From a checkpoint of a small transformer trained on Wikipedia: 10 heads of 64 (5 for keys and values), untied embeddings.
Each number is 128 + 32 x the weight over its row's rms, rounded and kept within 0 to 255. Layers, rows and columns count from 0. Numbers have three digits each. The size before them is the row's rms in percent of the matrix's.

# layer 5 attention value, 320x640, rms 0.0468, rows 185-255, columns 0-31
088:107154139113150152092092105104163127134148194111170151143136144153162086097124106201118114104170
087:124077115110153135131080092130138152160073154130148148059165150121100146109095118154111095177095
082:122107101115157146117121123114133132101126130110097162094119124088111096171138107167087101142108
090:177085154144135143184115167108098136117137093193175112119118099164099104102154087121146131125139
086:103095126121059117128102091172136189132150102182128137100162145046145107157118137131173119162134
086:180138165159138136081122084159102176094098115077121162131136077128113136186064168134159135144126
087:107094158156080121159105153145175167157185104090135073102110111121168103067142172153189096080061
111:102056139120103108102127140043112141130136073113167142155107144136132132036141115162142154144161
111:124121163137111092169149180112134167105133085117102212180138148083140151128084071100119106107176
112:144155116120090068100186111131125119140135114106072197176172135160145158097130118199129155101159
107:074146123091148066179137149099085187047054100072139114174200152169184106167144152101150120149099
110:094134124125136076075098100121165106111101144185097118202102083107113185169134104096178106137158
108:132126140117092119137167116154068116128105168101120062123127142137092132149058123107101116106096
106:167151121206166146091115134095080122162136102080135117079121111115164141164148140156156144091164
111:130132170087124135121148161171124108103136099148118091166118119139126103103132113140150152133093
110:100107049180135108109171111129152060096121188160102130160079078105107089151146115145179071179139
111:099120147155094096196162182112130117043138156142132096104194140183097127133148162089142092130121
111:124104154145201156122144101141145157164140117125096192108139095110124143146181128142084124112129
111:085120122181178138079113127149060107122155122134198101124182136126161114121180105116096073140188
108:163121112064180131089153113150193093115103144104075131163082121085156180105051180156098123119092
108:131182093119135116097085136162127117102115104143094141117100111134126126137065071124151085109109
107:130157105156132065185053157174105178154122073139157116089183171090148172121133160124132118132158
109:089168184103135105131125142197065156115104153086134098064089080101118154164172111090143122083179
107:091082126120194112133116094118130136121126149109151095120102121118037129108126149195162115073133
107:170161143124125090103131081165124096085100143118177136100111104175183160128160141194139084172077
111:159108150083123131078110110144158128155142109131197164156110125196172089150152116091126030095144
111:095145152080093155089140042095086149067137103097133153105130115137169130196143144090123126168133
106:088078093147124130136182118105081129043104110142169109121105148103143152137117159127106121093121
107:121103137124139123121139071108101137124173114114148132210109155157104103133099120074184132077095
107:167088132125135100073123116127135148118159089148095104169134146143225107119109111112108122066154
108:070089179100044128154139121136125114169087155121142094121115112111202141130085102134113155079074
109:128152162107109082135149145050070120138129091111085112093144064125143087163110143072137146132138
106:103095131046081170122199124128102149167194034102145094144100120206112133160140095062137120064094
113:090117202105090132094119182144158086165140117196140076118107125136100133146157115139106088154074
106:067133195129153154132134129172090082174127079113172081157106137116138112134136167118146120136166
105:152126098115167101142135163147102175089112093149135125131144110104150159127147128123076100143126
110:162096166121136063145143118120101091122123150186048045173134167109128139097144145082093101110126
107:136101142118169126063153120134130178116096144136187132070165071116130098107161154108089150135115
108:147118142158203150129147157118156162150102124097099128112104126128111148133119071134124158086151
106:090116152139139151103152122153110106098075122123107137125121139117147089135059062114144134121115
109:096073131184101174149165113133124134117184120136157147170100072140114122093186094143162141120149
110:175171131116141177136150107131151147121118127177103092097154187165168184090141062117095135101132
111:165173101105163150102167169117103137118134099168108162155065080097086173141175104136127181095182
103:131120157140128150169125102145156174138134162118074166129096125117072113122132049135103136138094
107:103138149131113192166087143150124114136130089150155134161114115157176150103099150156104070097119
112:121183073118146146041143092123090167112099119136121120090151117074111158214102143073124100136083
108:131136141064155179142090073060126113124069166094159153166145119118178089131107135130175075126093
107:129164171116067122148161067143082156135149122137171055146136178152117069120177124132120141164086
106:104177123130169136094158107115145146093169126137133081136134188140128137167171141142062063145120
107:188138186145149148118183153081136071131128153076110160131071109082129142104083098147130150145172
104:192179130121171106158102104138160120109098136051145170120111155079122174123134141150095109141108
111:149147096167128135155188192133123114103140130144141133128139129128096157134122108170125132020112
110:220150061095110144136117133119105159087115134091119153140096162188110154123157122113100095165147
107:110145173115089145110127127136203184180111171126141151156127143101165138131083094096145140128105
113:130122102093076160093094135150130138173080119109102160085113134128129145129123139162128225108136
105:145154104120153139110087131123097151161130152140065149112138124174134150161121154139175121138107
108:163141110188174137130114151096082157136079160070114146088136078118134120083144118132129091161182
109:109125114142136110140129133122094140172161123084108151141090157086125151115132195073110120136154
113:135073074150144151140128117126166135111185168130135179122159150104148151061170120067114101155140
107:127096124147137109089121116112142115115140164120125194086120114059128126123128060120120160121118
108:110117124133075097085073133202142105062142113056144085036142150083168087107130122124105128077083
111:138097132100080067172137170104107159138120093148122111071072064157167082102155158121071131167100
107:112103099128094134141117140150140113131148137099083158157066177104155138147084110060138144147138
107:111096194197138105175116151110143145143141110145103151137141131119052243171108108085128136122145
105:153128122092157107141161065149122113100174098083081148085115118139058140172129159104089155140132
112:116115089173105146081144095144119154195147129137105101095144122139121149106117129182165145129040
106:096139092103137147081154126118140106071156107105141115145222131164115056161114104133128111092104
105:186155091148106053116145137126104074150074151101059105146074117125165152171149160124154100114102
109:156066119136106096124139096085093085138105166143122121095164115097118118131131111151105160085135
108:149155097114151129170080129154108136150117070134186090099112104125114136102097103090186080104116
106:138178160081160133092080112103125151098112193139138109146089056074047154162143162116076133102153
# layer 5 attention output (transposed), 640x640, rms 0.337, rows 313-319,377-511, columns 0-31
092:131165141135102168165126111120130133103135198149102157144131187160107112174106099126116106179109
091:115139098107138082151107180098085124095146082138122150110130079174109156133093156169095108077144
102:136130144163130158141148150142142172133131127133119124192139134152103087139129116143135141161084
094:101149161110152095128109113116173110110073150100076109081163105133164139142072158153101132050110
098:123096153140082137149136135167155177136136143149125118122190142110144076109116110130151088151112
096:151099126112106116153186172190100139147215120125129115192106124164167184189090100115118155139103
087:107168150161112151090153097134145179095080157119112129113103117124169118121137117073200102178099
107:106213129093149159125132140155144117104164114170084118179132105128108163131127148092153183153116
104:143148162182116179134156127120088125138129124130184149142114126109109133095177101100190070167131
094:120114115145170137115095092148132110152140119145118128158121093071107177076130152118090120093101
106:139086148126162086137187084181164108136056113092105126125150184132114105151123108172157101134161
098:122182091156087098121067097182109120146120144123130146147128100147125122115191111161128165098129
102:125128112139198121104127116134077088117056123123118107086128137114097131174135170104109117137168
107:129146117086073079115156084083125147138091075102157154127150154132090133053100159118163155182102
105:056143088117089135160101114156103176132086137069150114145129085106158077119130154127141148144115
106:110133139128102083115152132124109110088128161180138152119163084118118078143189191141103097128114
105:107163121156112127164072157107152189083102144107187080058150124080151146164138172155114141151096
102:144152177172136138167135124122101081118103152175121139140110176126065172086111187119162124119117
107:094152190108108145146193149167124131133159149145160145122139114095096138140125103143153128107170
106:148146172135117095174062167129112108124137097092153130169136104120106120097157137149137125167125
104:117127151134127146193121129112214143140149150127157090148124151138143132088127140098092079118134
105:170115197128101055211111157152160115115086122165103168132127169068136149150134109116113014135153
102:101092112108109202153080108150149114178192133169104141108134128160150142143148119122130163187131
113:087127099111129121076157065111113165155107171172121111107134169127058141111121095099107067173079
106:232121109114105176132140145171137129098098116146205122098106148142152135196132175120126090092160
106:146079120103191131098143171112126199138148129144128136167065136102158169098132101096168101114118
099:156108116162046077137097083207129108172191148069132131127129120103124152154142120126055120153072
099:102099121212069096128151117105108161143155158105141077147126151134163145046110172108143201141122
092:118086096107072136079174145098166174178140131170068119102074143176129126058084162136187140181093
105:105132072091114132078157170081151144094121167052132121141121146116167176116145093168150130136156
101:149112136149091102072091139103068132137159112115056147179151112091168167173121096122151146141122
102:115149026061077112163184142181127137140134139124143134095140127120090142099130073110113156159163
106:142151115152146084100130114157098140115100132107068131062169118081153129079107194141137126163168
102:155115091141080050057176153146123058140153134137115162122080074147187110157155109101151146154142
103:144071198089161139141182128175124105094134113148158158107120168121101130163109123112188176094150
102:120179122126197170142114201125119141091110082071171082107126168096096212200083182169097131132157
102:112107164087121130156088116135155066123071123077170167166143168165124103148114088143110099137146
103:160174137093148140148129119128128161080112083108074117087095167141135090121114142140135167101161
109:150120103136144156136145116178098144079115228125133097110105092123045120114135144122179130151122
100:170061151121163100079083126139166099128120166124093151074077162038137104161147123142135071120101
107:116122128168042141167163121188092121074111167126151144129131115163094167108129168093089158150121
103:124141102161125157121171084123159146092144136123164127115138143109058120127160149087150137095141
101:128118111184129150207152072143209149153119135170104128173120167118121126177098108144140096132136
101:105130079113093156096152123114125077091207137110080160108161135091125145100136108104119114123127
100:113162141077124116165121147144190146123110134156160095093133118106096090156133154118142114175122
110:117175146131120114143106129133086129114115170125185089129127161114186159110135188131086083130138
103:087124146060147114104139180117155114150151137137121151145179123137123154151058155130131109158170
102:167108131127125126140141142146129117081169153085131090189142112143136126130161142110156120074135
104:139135112109139114126066101111108122140115118104142111133127102152093120126133126110085176106103
100:090127117147172196149096127125136048086142156116103127159140132100129139135154101117123164135199
101:125146167082144114128136140164158098179181101180148101107161113152179112177129101142115131111139
106:152168119134145082099136065132086154136186136151162131086129118138189110158171155093155109111106
100:161109148106121152100116063103141120131145144138132131080119137238145183062142099214168142140115
101:074143160120105111056102116136098105027141092117134147144132153160108098120088130103177150139155
106:096158175192168109119165105121154117141143132142093118184077106120125079141085176115106168129165
099:150093163118105124170063104145081081148161134192126113136154139150138144102146083098167067139133
109:082134117058109140155062053181132150080166151129148102135119145190162092092134114158132153159105
105:086147130081138120138138114169140123213107098134093115135119135173155122127132175139133163128103
109:126128171148044164185119103176126078154128148047097111085173125160103077118075068081095145153149
105:134091150072097094130102113144177162057137134147148139165129137164139098143146148094103105169165
099:120130122173125161146150117116144060114132105122185126160116192168085115104117141133075104060140
107:121132125148114149186146178067176112146146124119158127131209089117082167123158166184132196140152
100:138124113119107144156141198170123189202119101174088104074170122146110160111166151137130186122155
099:189098076133184088098129128147167124158099170110123144159128078131132111110132152155229137116158
102:124138145108168233028124182125129114071145127163175141172135123097099145113146177132137088122067
108:127099130152108077141118146146155116094133083122119160050156102157133127129217077136152165118126
103:114192168146125147132135116124227097137115100094139098136074113174118105158111117133127114158159
100:082110137117140098121087137138107121132140152165168106179150071106107104127149138092119108156161
100:134144139123164148126139169113141119146182130121162191130156123089107074148154167115109174109184
106:149143196142129110143056105119101149121139192105121091117149171074042105123163091175136136090105
104:167060094081166120145125112119110140082113117089074153115177075154094137104169131172126092128096
106:122109127156088129098110116148117124105136129081173139126110128095154087168144141132088129120096
104:098075167154157152129068138184085198165090125074154160110109147117148165151129137183112135194147
102:109121116180125176118152105137138134156167100121146110142103141181138123174122108105124120125140
101:099123163083076157134144131137101118159097107043110172114102107127186089154130116163036091184212
109:150169196109153163148096094086124199162095127142084095168073133129126170148110124149136145107106
095:065112150140110165140164136125142078154124184138104171139150167143137114109108144144161133166156
099:137144114178089162157146135146076103126134124170095111161183153194133127109125096135093090062139
110:152140141136119088129117085134160093149109160211119134078123098171115115156121158150105099132083
110:117114124140113138133126164134203093161092176137141104177093147129182109115145163105155134182204
110:164060130052130175116120119123136124131156107131171120153069148119104145138150111093117111140152
105:108087124101165137091149129114177127174176152140112136107144140129104130128173134134157153146171
107:100108120162152169145119150127080116159130112117086124150159111137118078110123125111138172115103
098:145095040123152120080088164141106158124153075110127161136156110128188103122200172057125169162159
104:120133086085094121124186120146104103080116137125085120187162125198149082087152103108108162156067
099:135113150122076151097141073118094117166189151062175195106139122095166064138140138053130135131126
112:076201129132124080083059144158122159193067049162089125148148133111173181137163130104149145106136
104:150174146142165156156080162112143135165132054144126086105129113119173141124107178104091119118153
100:145102173072074163138083117152111122147122129127125063125188122117145096075165115178126171132099
106:137179133130122121188084098118220136167081182090149109073114139097081155116130081087150114106132
106:061131182175122074089139146107127159122138060159176154124146138131129148093186141119142200087120
112:166148106092146124138088151136155138133103158127112117163121122111121071094138215139080104120088
109:134109137059148140060209161160118045110111145143092135196156151170116092106121078191117085169140
107:183076110089121140108164121121097112087176088165130167188169163109181133106179105106144120174104
104:128149117124130157131099180164101069201061084105083127139121115183176134088088145120111089178062
105:129100144123177124070135179110133162132159134120098142150183153121124126114149103101209160112164
105:152133148132087178171107138137078082142105125113137121083131102112087181130056041115119134112100
109:143142144186156155099117148145149136136131109122138144097160136122055141088185129091156163104144
105:109118101098091130129095127142123114177111120133084177148130152099172123100154073067166083139106
103:125108119146174129111140109171136087119112110135077119090155131121124123113168139153132098173119
107:163145100159122079108094091117138147159096149119137111101144131142088154157110083132144128111148
107:158127113122135156113105135125112073101165130134107154165094119103125128156169135084105081136082
092:118127113148128144089113104121162051099094159135193133122127157119160171082097088158096120137178
109:193146081137129131184109083108121154090084096171148134174151133149168114095142170121100126174135
111:080151095089191162154112101126136182136123144129071163151143122079135153095131138140153114135127
097:125145148100147104089108152136131114124100119140125173074042158161137171100091102169148086105143
109:112128166186124160121062133164121090092136140158163135106071144119114082147157171136146182090098
104:138185133096115118114118171130110122198103116095126176085112148185134200125098149134076121120086
106:132140157146119152188111188145169085171149140135086142223102137158124187133048110107135077082088
105:136153101091174050103130137127125123168141083084084151126142084129152165103156154144142138179118
105:119145074102135122187097129073150130130094106071160153074087129125108118107157114159111132077134
109:144188177145156076121070091133153105203055136130161140106150160096150146175116137144145081080117
108:152140067081068105151092132192105104156167106093149179102129095152103158111125151134155152116114
110:161102121155078102126127145152114147119161081117173147128123124114175044102168152073074124110071
105:123145097062104063126082142085088092184108123098163091174098154172184088073149149128152156182097
101:159101073135119138181147181112142168135155139131158089136146125060125128172124072112166146119146
112:164162125105122131187095131157119132138112108118087152128065138108113132134090056157094112124164
110:167130151075162080099155149161146167131178144205198126133178104109074160112176162131099159158112
100:133099131062165086112121143096070132094121183109098169101133072157139178123117076111164129131104
105:155115074108113132152110106163114131159145148117137180160099041077127132139094114115141123078172
097:153121121147101053050107143134155135175168108189154142139149098161182147092188169097099137116149
100:140082198162088082117134140161098052123139148125087138113148087094150143120094080053167125091144
100:125109090079141135074104097136151125146127151173080121149141139136159092150112189096173142125133
104:074105142142143113127156135162183117187123200096163096142188090082125140094102110119144153089154
106:125094122118150116117148057108103105126115100098197171111113081130112109119071112174054110131122
104:115145157203127111099186052137108131127118169113114098135136090126099154119000108078101133168133
107:131117146161099107065070188142111095093132148105128084124121161047139110151173101080076124128143
112:155156090092114133121146149107132082145171079153162132146193167151100131127123127173106183136139
106:113098144111112089124128108150098177081089146135107147152163103171131123063158083159082121139079
101:135157184097101124124182106140121119140131166198092122105101117140136116187134124163146184089106
105:101156138113109142134156116121114130160125144105182100133159189130122108141096184155124103115126
110:152174148122111175140098117130135168197150111171139134075132141114116175129155084108115143125114
115:168096122115138139103050128141157092168116191146092121189204129090123167157179178084138122110161
100:066150150129118198137184135094137121117107115149108116097105093160109116089128163099119171142133
106:117138087125086144044149140144111110081112146166141106095106217159107065120128100118088117104095
097:119146133112149085189123118097107125121152134135137133119114100107143178098151134150131119119161
106:165125126106107108166173153084133134197122141089137128151100082121170118169095104056099101084132
104:102093170161110152150089150089110141074155121163117161113106167119138174122176087122126158130120
102:129108109168106143082153145094136173140160158119162150066108139155101081127101128128102189155133
105:115133127130204134144160157160158151102139130127135154112100130164169128099150162129091099190190
119:116106116129124136129167117139164101136059158143122128133149110110110110150181150127083121100129
103:155083127171090168134166090109083081128095087074180152097108132104137134144147146122103143153134
# layer 5 attention query, 640x640, rms 0.0445, rows 384-513,576-577, columns 0-31
219:166132068126112099131153134165153092141156122131108152081158155144174091115137132144169131147115
056:092180081137122086065122172107125076128153099126103103153070085142128124135154121142085093145120
058:222132141117105135099136118144133103135139147086147077168120147189153110120138084124130136128113
087:083094077112131128109142085118149180059080144138181149074185179117143110134106119127090128147109
067:161181137121117139085204126125184097162126060088115130145141113150159145053162133127139140125084
070:084067103130108151134085114143138170108061181116142132089168155136095127101119151170141131074114
163:103141151132131193146083074069179129089082077101115111120049139115141117135158156165071110114144
063:133109137142121128114119125134088123126108119140122145111123183082139107117188114190154140099145
074:074065115158131132141115110151052156098143150159178189099126188109120118198113120148113081082165
080:165170117119141118121129127107107053155169146136117118143116050140070161148112114090118081141141
078:140141126081143182135121162169175136147114176133105118123131126122112137126069156136066033119088
186:123098136170082125146191072158141128108150153125151118116085137096122142129141128062106077160157
065:113090166118100115155115164135163239129085162099118130124139108163201140086106174120156145160105
092:143105114129087144115097105147150171023109159158117158119118221148104126178135148161127149077116
078:138095137162100132111123143120177161119075109099117145150130159125193156134131149117147139127113
082:124129109130114141183134117065085177082104111133206114083169153108117105126159108088115155077106
073:159099137082135104078069140127194136165099145085136142123136055105187114102126167092151093131139
069:157139149111158132123158095122194198136133106109156112066132155157135155089117111139157129117095
068:157109199198068105146085122132123156122091101071095106159136139167097107155068124170178146170174
069:099098081149075173098113127119149179099119160144111119145066194058125055147139159122058139099148
076:152112148162100181100155145147174220098058175159156117128134157149224139141150116104065076143130
079:123111137151185134167124077117082125105137129160139170150152150148086101138182117145132145043145
156:127082120144182136140141120071180107178133174094112136091119188119109114097087183105076076077205
075:110114140190047143135155096124155168150116142129172097141117161152109110178108113125118123150124
081:156103158158115179136136141161182120090150104115123117104119170144193160121155157147163085140102
076:128080110156165161089092128128050158117153131132144153124100188062087111136109111102160190101112
075:145182087048159055161152126100102077131205087086100136134172143148114125178138109131107128128147
076:165142142143167107150101118167206076111154135109148125114124089128168196121096143129145099156066
085:141156114094160138074120093175100148133145112102125152176114114050100124169156109153131132120101
086:122101142149112067132155174138142143173147143139100129097125175109137167137136208160137165144140
087:134130147086112150090169132090092116131120113123166139146224167117113101156164069127068111118117
088:153143099104151085178140093130090146157138122178103152128112176128145103159126110124112114126144
081:152098145144116108164149141163148170129130117104100142064063094136175136071054157061130131122127
087:157110113093072173062093107172095188145104130149153157137178223125134135154153067151148165174144
091:142107135129129130066086157108096155114099196113148112151130089126106089105123176131113086155115
099:157118064150184092125072140044154209203144149200106082110068144139063109090047108073147096116156
108:132110103178134124108128178111158138157169160128119139073085137086111084097091089113128129121130
113:126142110134128125192086113093158140053133112088179124181110113134165118068134120107050098136083
100:116084163095122177125172156150108103142076126100123117118136042176187114141104162146152152141148
101:156119098094157058120117116152104141150137091150150089107092127114153083162153109112186214155106
106:109122128118143160114070131121186178091159103128146125135145102182067099111134129138103149112183
110:152102120150155089146141122132120138132174099088096186158149082165105077088122158128142119100061
114:159145176114159082154069108102148047121112129090121074135126181099174089126084099110127162178197
112:103149177132056121139130109127096182133128117082170105150093141160168125134160075133110142174108
104:066097150092104134146080103113174124109124083101120117127100084143084114144125091127126131094142
111:146134081143140130092098179094162186140142128141107114129077107150119124148162093117151058053177
112:126094105150146153148116108170107128119095149106107133127157158138108127149151144162079127066151
103:080100081067120121143109154113102111128130128109145152117170119197097167156112103117060141110138
108:077137127110089130144167138129072130156110184083155139086105050120147077161091171123133159132148
108:154149104113136127133165167086134105161169108128044132166161077176199106126090192168139109139095
104:113138145053121063134131168116131132155129167124049176151041171117145100133113116079152108174132
105:120153073123137092110186143148119133172133095129101144116132121080172132157094142115147142196173
109:181189095122175128136137140176112126145110090125173153227132163153134147117084131104155188106157
114:113100103101093136150160080105106035109170118091115131071109136147078132119132158154095147071107
115:141129080124079074080117144169145232110147128166129176049084130090145125100116102117143133182103
107:142120065084146118093126140146121112133147091146157150187121045136166099130158069131112165077100
099:141113088148132074100129066173162180074150152130121106148163134128122146107108164121147155107133
104:132116164109079090120056083147144148164172147161113140148134112091135151185149127134137097134078
109:127148077129066127149141121142150155137173104163111078137146090168144178123156123140156161115164
103:112170147179148123125130107143109187116104070157217179123129158099115127116088152139039084099153
105:150146128155099142112176126135135137160164124113150077115123120120153141145162134103167135154105
109:121079065160133101186139089121072112113095124161057071102106132120157184140088066109161128121093
101:126079142082143114171150164135118194104104225141116077125148073083154172107134133113152105139099
114:051160132130103107123154141147142102092095164085146112129137106174149132105130195056135077175138
179:209080103115162075117151161161156127147117103067139155127143156155178102142127190112196142130123
096:111088059153124123061147090120098065073168103158137103103104081106097123155157107147103123093103
082:152140147174126112110163093107142087110120102132149140087040192135120141106113106163117144102106
101:101142149148132108172131063124139130139072169164162143128132162169159172126103144083133158105133
092:128081162144159151076100114083181152153058065118151154086112172143118147097111121090197128136123
090:108091177160116131154068170140148150109143117158084129146181137124124110059098132069151184124055
153:073114171104104161170095130138113122165155113188118116089122194103088106151128126132119161125110
084:161154094190108093099023119196154111068178145102089189164129123174087115124125166094160175111129
088:077087072128116100123132149171096141065161144115111141134149081059122139146124188103175111145207
082:081128156067169112079127159134131091140122114104138139097121140122159150162158120146119105088082
093:108182171097161142115122079124098126161130119104128137150172129144130148181046069165089057067142
160:173139140145073110108064163143116085122138129114162137093105107136125169094129136188136128139079
082:177100140116128176184144122110148155131149128161168152131133122100152119098093157148130172124101
104:124173136108137103183104160125115084069152115093087127187199082175055126160129124132142162193167
090:134140158124130124160130149082166131190075101189107077171098103149138160116145133122132169172085
105:080116075163142091201182086161199167017114123107099144110121136147149143081142132129180183127131
091:150195124132123134083153067077120184136130132127152123096130108106133111149146086118118072097119
097:164137124157123129085159122164138139165092120118086138140112100136179146123077102116140157075100
089:134074161130129092136186137116165178163128121053058141152128127159153154157088104130140208170169
103:080166090120093140142075067094099170058192087117144163132074142139113098192168169077150197155074
091:100129163137120152138144072106084128141119087160182060122151142088146123148151114144108155175093
094:070080110117082143095092153144098127159134159137124144077144049186179107138108124118103094116183
170:092117151139113116146129076127138115101115154179090152137090117048118121094157128092073174126165
108:093118084093082130177104100098146133140119081105127145102150096080130140106148128137133043055144
104:106160113137118152157101124098134115163091087151067136109119134166176113108102190083104147223109
091:117164123181087111094153115163136145123087156165095130112091180128088079141127146099077125145135
096:096122106111133071133122077116057113130185080133107154071140126135118089116152160170136065117179
100:135160133178169151099157118135125041131098099128088168145106134141150150107105144076148139130107
109:146133149134119131098108086191145120126038162082089149118100102147153143104165091088103075112144
098:063106151089060101162133118152106158150178179089142085141165073147087127110164090097123150138151
098:153144092124110126132129109137144181104100121141093106089124182105116133105116142158154105121126
100:088103137073101150140134171085089134133176126156124106144090129097108124195178084086121099109121
085:159164134152167126148146151105094144124128127111142140112036124062129101085111155026124090165135
089:098103147148105148108141083154185117140093149116096180110092125058145139109154067159116159171143
104:059144127146179178142162166104156110162153131116163100183098137133083148076153170135175104123133
104:146129080071141077121066090114177110105107090181066101133102086193096118120077102134110089154136
096:164058111150125096089150149140107132126090084174107107131209164183105171123119080146215158117108
106:114130100132157096155160125114140138112077120117111103079178129096203145131075061127137130100137
102:159112184101141138104155102143161114112151123133109146138162118092133167110102193153105145116150
096:124104108137168113106117126143168114182091128134105138166122101138123136167093104132129119091121
105:146148147132110178095108205101116182165111125107139130122102140184154136163163163152140114111103
094:148173125158174134140117137101124147195175098173141226136085088127079108117135163121106092104093
106:115162129146132147145160110132162117157143086218071160129122113134109124094125102114102177109168
095:116094165126104135123149132158074056095114112113133103069141127143164167073096125127131120107122
089:123084124124096193147158094161093100125074095139116150122122090150083125080100142142127181081142
087:140137107116138151158126118133109186142138124087164149179116119200150091142199101123103131092127
094:148135103135097123131174139153142103096093131142154091102127160091146131153161094165152132115139
086:083130110119113118138111116130147114119165134124136102101110129155114216093073131134052112083160
095:091150134164089124168151163148169154142152153080135127120101043109103098133107072127117137160194
093:098145137114175083149158133120175134085187091089108167106121096160206096152138141172111095131047
100:134116137135159041154139104140129111091090164145062118118065173156179107114091100132152119157143
089:083148134126147183080199098126092114106156102181105134144115142088131131156052159098092100112135
099:120124132130120114159142164133120117126131111102148168132136172103092127100086125189138175144149
093:140155110147138062120088073167096126129132047155093175154099191128131184105154133093103137088072
084:144156064100085060174118165199119125118065085114121128114091156136154135101132093162147120133139
093:155083090136145132084178122109048222150144129170128135158135151093126114120125124075116124106134
094:077177096099102109144119125157137111116124175136143089174207137117152143083138085103099141145109
093:143133118055104165116092108188084113140144155115124090147173129158138168142085119141122103102086
097:106151109141040152121190129113141092082168092109120119169135186160104122133177081090095151165155
103:114144127159110164119170157134063190124114090173148159150134138209166178108123100155046064130112
097:164145082095154101174138205144119138088184098097139154036144151088103125107164098112168146132102
093:110104113149122133171133125148094116115153119104121129129055147061143090142136124110141136141158
092:123055111098071126162185163128128102162197145137097043100134113073080157097081086086139070125138
102:074096149121068086141196119158089122109085110133092196124168116161148096140153129123124129166141
151:118103187135147097121155150139082119111114149125069063181085115092153132117113126107134130151112
089:098117124158181188137102090110146087113142145175158082122198137069143115101157151155136082111119
158:208158133124124121142120146099085078143139126097061123209145094121159144112130145147138137106178
057:123095123157180112120122085119115128150143154101116124122159162016175159125064114109204156177098
# layer 5 attention key, 320x640, rms 0.0422, rows 192-257, columns 0-31
056:206149137163178192154113132119151163133169072168139104107154195195114148100087105149118099139119
060:169120170088105077156154125086162138165129070128125127142102124159131204163107136069164103122165
102:123117132109150152135184136072147139111073098105182149088148120128113119124183119107158079082174
077:137083163140135154075134144122131180121143200141158144128072120134094165086099151132160150151122
109:177160171137171072130151079115168162141178134115183164118154160108159079146217099116115171092107
072:211133058141127197204166128103144197155128120132141104096127154183142110118133085116101113192103
079:104190156062100109131100133153159096117133122081157132163165118179070124134119130119065145131149
073:107113105088135158136145118101103133133146147062146044118136166217157127130093126100082142175124
083:109072133096175087122041147150210085147126128137077154124190080099119156128098103132150086133122
069:117142106224130117102175113114085139126184134102135116166118135100142109122111116064157131120149
072:137086127158124083128142149124123100146095063160122114101113106076171148119155114088135147126116
111:066122195178118111089114092105110147142151182165065080148109190097093153144087143082088133126154
083:153162134117158136148182094132161083166081180159103114144150128109105170123138199118155152118097
100:155104117165117150142120118115127144199185133152152084168129132105131198143122130067048125121168
071:137117119103114141121113138147062161119127099164167141075173139156146090154145118181068113144117
103:123143134115119129148146089140149150166150128076137097202097145142100109141172103129092120119156
084:160133113118095137148194157076068099122115088110125128106143219144122156135168128178061117160101
066:179164199152110132155155164092148047169103135093117174154109138163116121139124184172094124159161
065:180101109128176048142049123191128145121118086143104135132128096068134120098146094130124125095126
073:124141113130098107084093125163118142102161114069167194129112148143116150149168093186139146112080
080:108153154119126134093183089142112098107152126107143157152200171057087230119133183169140096134123
089:151193053173144138075139163145151090134140106167138182106128122105164108095138069147135154152152
111:154169137103151154165138183096157084139137142191054130144112110119083140176096180149058132132161
092:140153123178253119057133089169143087163139164095107214099184150059108131065156112124135080091141
101:139144090165113140131116177054123112087091184129096080117141108126162101134144066110079141141082
075:121124099140117087088141134145130065121139120099117180129127141092188091104175077196155103098109
085:126140084085140122142142125102128122148096119160197123142146139168200092160138132123145060115094
073:138130118104141136133136119155105138160112123109081179118122196179149103081123153174128125135188
091:050147111138097100110092134160138100096087097111139107118083120174117134167099103085104066138162
081:155134104131125126089148090183183133076144109096134149130121122159138145130161081122145157126106
088:133120131158183153085192178116084174171163094112118144105113133096146139106151104100140127134171
092:096103157105118149099109159123121140118162118093151114114074145148109138093158084131120172076152
081:090189163173189065105138138094144168144112205113080116107160165093145088092148106041191103113113
091:162128081181131089134134124137105154150152114109069172122122191067149082123118150129136117160082
099:114140151121145160122111151120057156106147089149161143167100135157185099155174107112091172132153
105:190110133104103152065136072133071108136053135127173097150072127154088124099076161151143142088159
114:136095145149140072150102107150116158219118106078136108087092111135114117102100158101111087141149
100:181156128170106110122167123121137124106106113066127142120108137150180101163133127119144151093138
109:128170138096139173128109112178115103141126111152143170181068119135063137130157147154050072114143
126:136128073153167129155137089098094055136123095121126124152167118093120153143084108129153127142107
115:110115157133091132113124100084109126096081108157137094108164103137138127123178113148117150124193
124:111110120154133111092179131128076171115169167103158176125110101124124140127121143130140151145102
120:103121189137194135144117080130144071162087149149070118162172102070153139161143093154145118162156
127:161119136154127181042136159156072115110088077113104089106118155147154150133138126117155147204143
124:115059105101097177158119116090096079163124075099147108095093160136145112165098175130120133134148
130:137092121101145087163123124112156162079139122147107128164110091118113086146136091111141124080144
128:165135118140174164096114079090144116099052148130111106132170163112137142115191115128147121040157
150:156146086088116164111078148125100151097137097121169138099130147179131159097149083143039092119171
114:104097168146129142118136184130107105165121138085065094102095079105132113144052111125146156116142
124:176132090101151122142162171073098081205102092097087126130172139148169141139103186117170115114093
119:166180080112128118100159112137153112188150149096111150121072145122220105111132111103130086194114
137:166154094146174073121161127146198152189076096128098098084057094072161151110112172145151120150106
125:127213177075099143127073163132129127120053089118124146144160143184079133145133156177111156151094
130:115122117111168134150116110126098124100165138088148111088110143155101152104165085061132106106150
150:166139099159113102119069171151117154082157127134160117090081065161100098084141161162184136172086
130:098114087120140092061105160146115145128200113131150151125105098113108087113140174121121168061112
120:136124106122099103081136139126095115168160157170182066182129124084151134120137064144132110158122
127:158131081146113067126117074182153169172123173167126123135127118067102090120130136196193070080075
134:108129116125114129151128175060109117088150119159145094161083126116117123101127131096119160104098
115:119150121156118107123145110150130159087109098177166144134179183158128157105128111129087112160079
117:187152078091139133130156158098116137158156126123197135110133111102121150138171112145161110133107
135:142113099145146120141162157145066116112104134171112097122133133111079175126083116134115170122168
113:134118093192147109144136134104144169125091239110115064106132075059122183090105121128123118104125
123:096163174130135148135180155154110104151071155089127147148147108218178109164166180124098099153155
061:062178124111187140150203166167153115164099091132119029113156095172112142131165161143153127124166
071:089161116150067126099169163127115106161143140151109116114155135127112150096120081102093126151148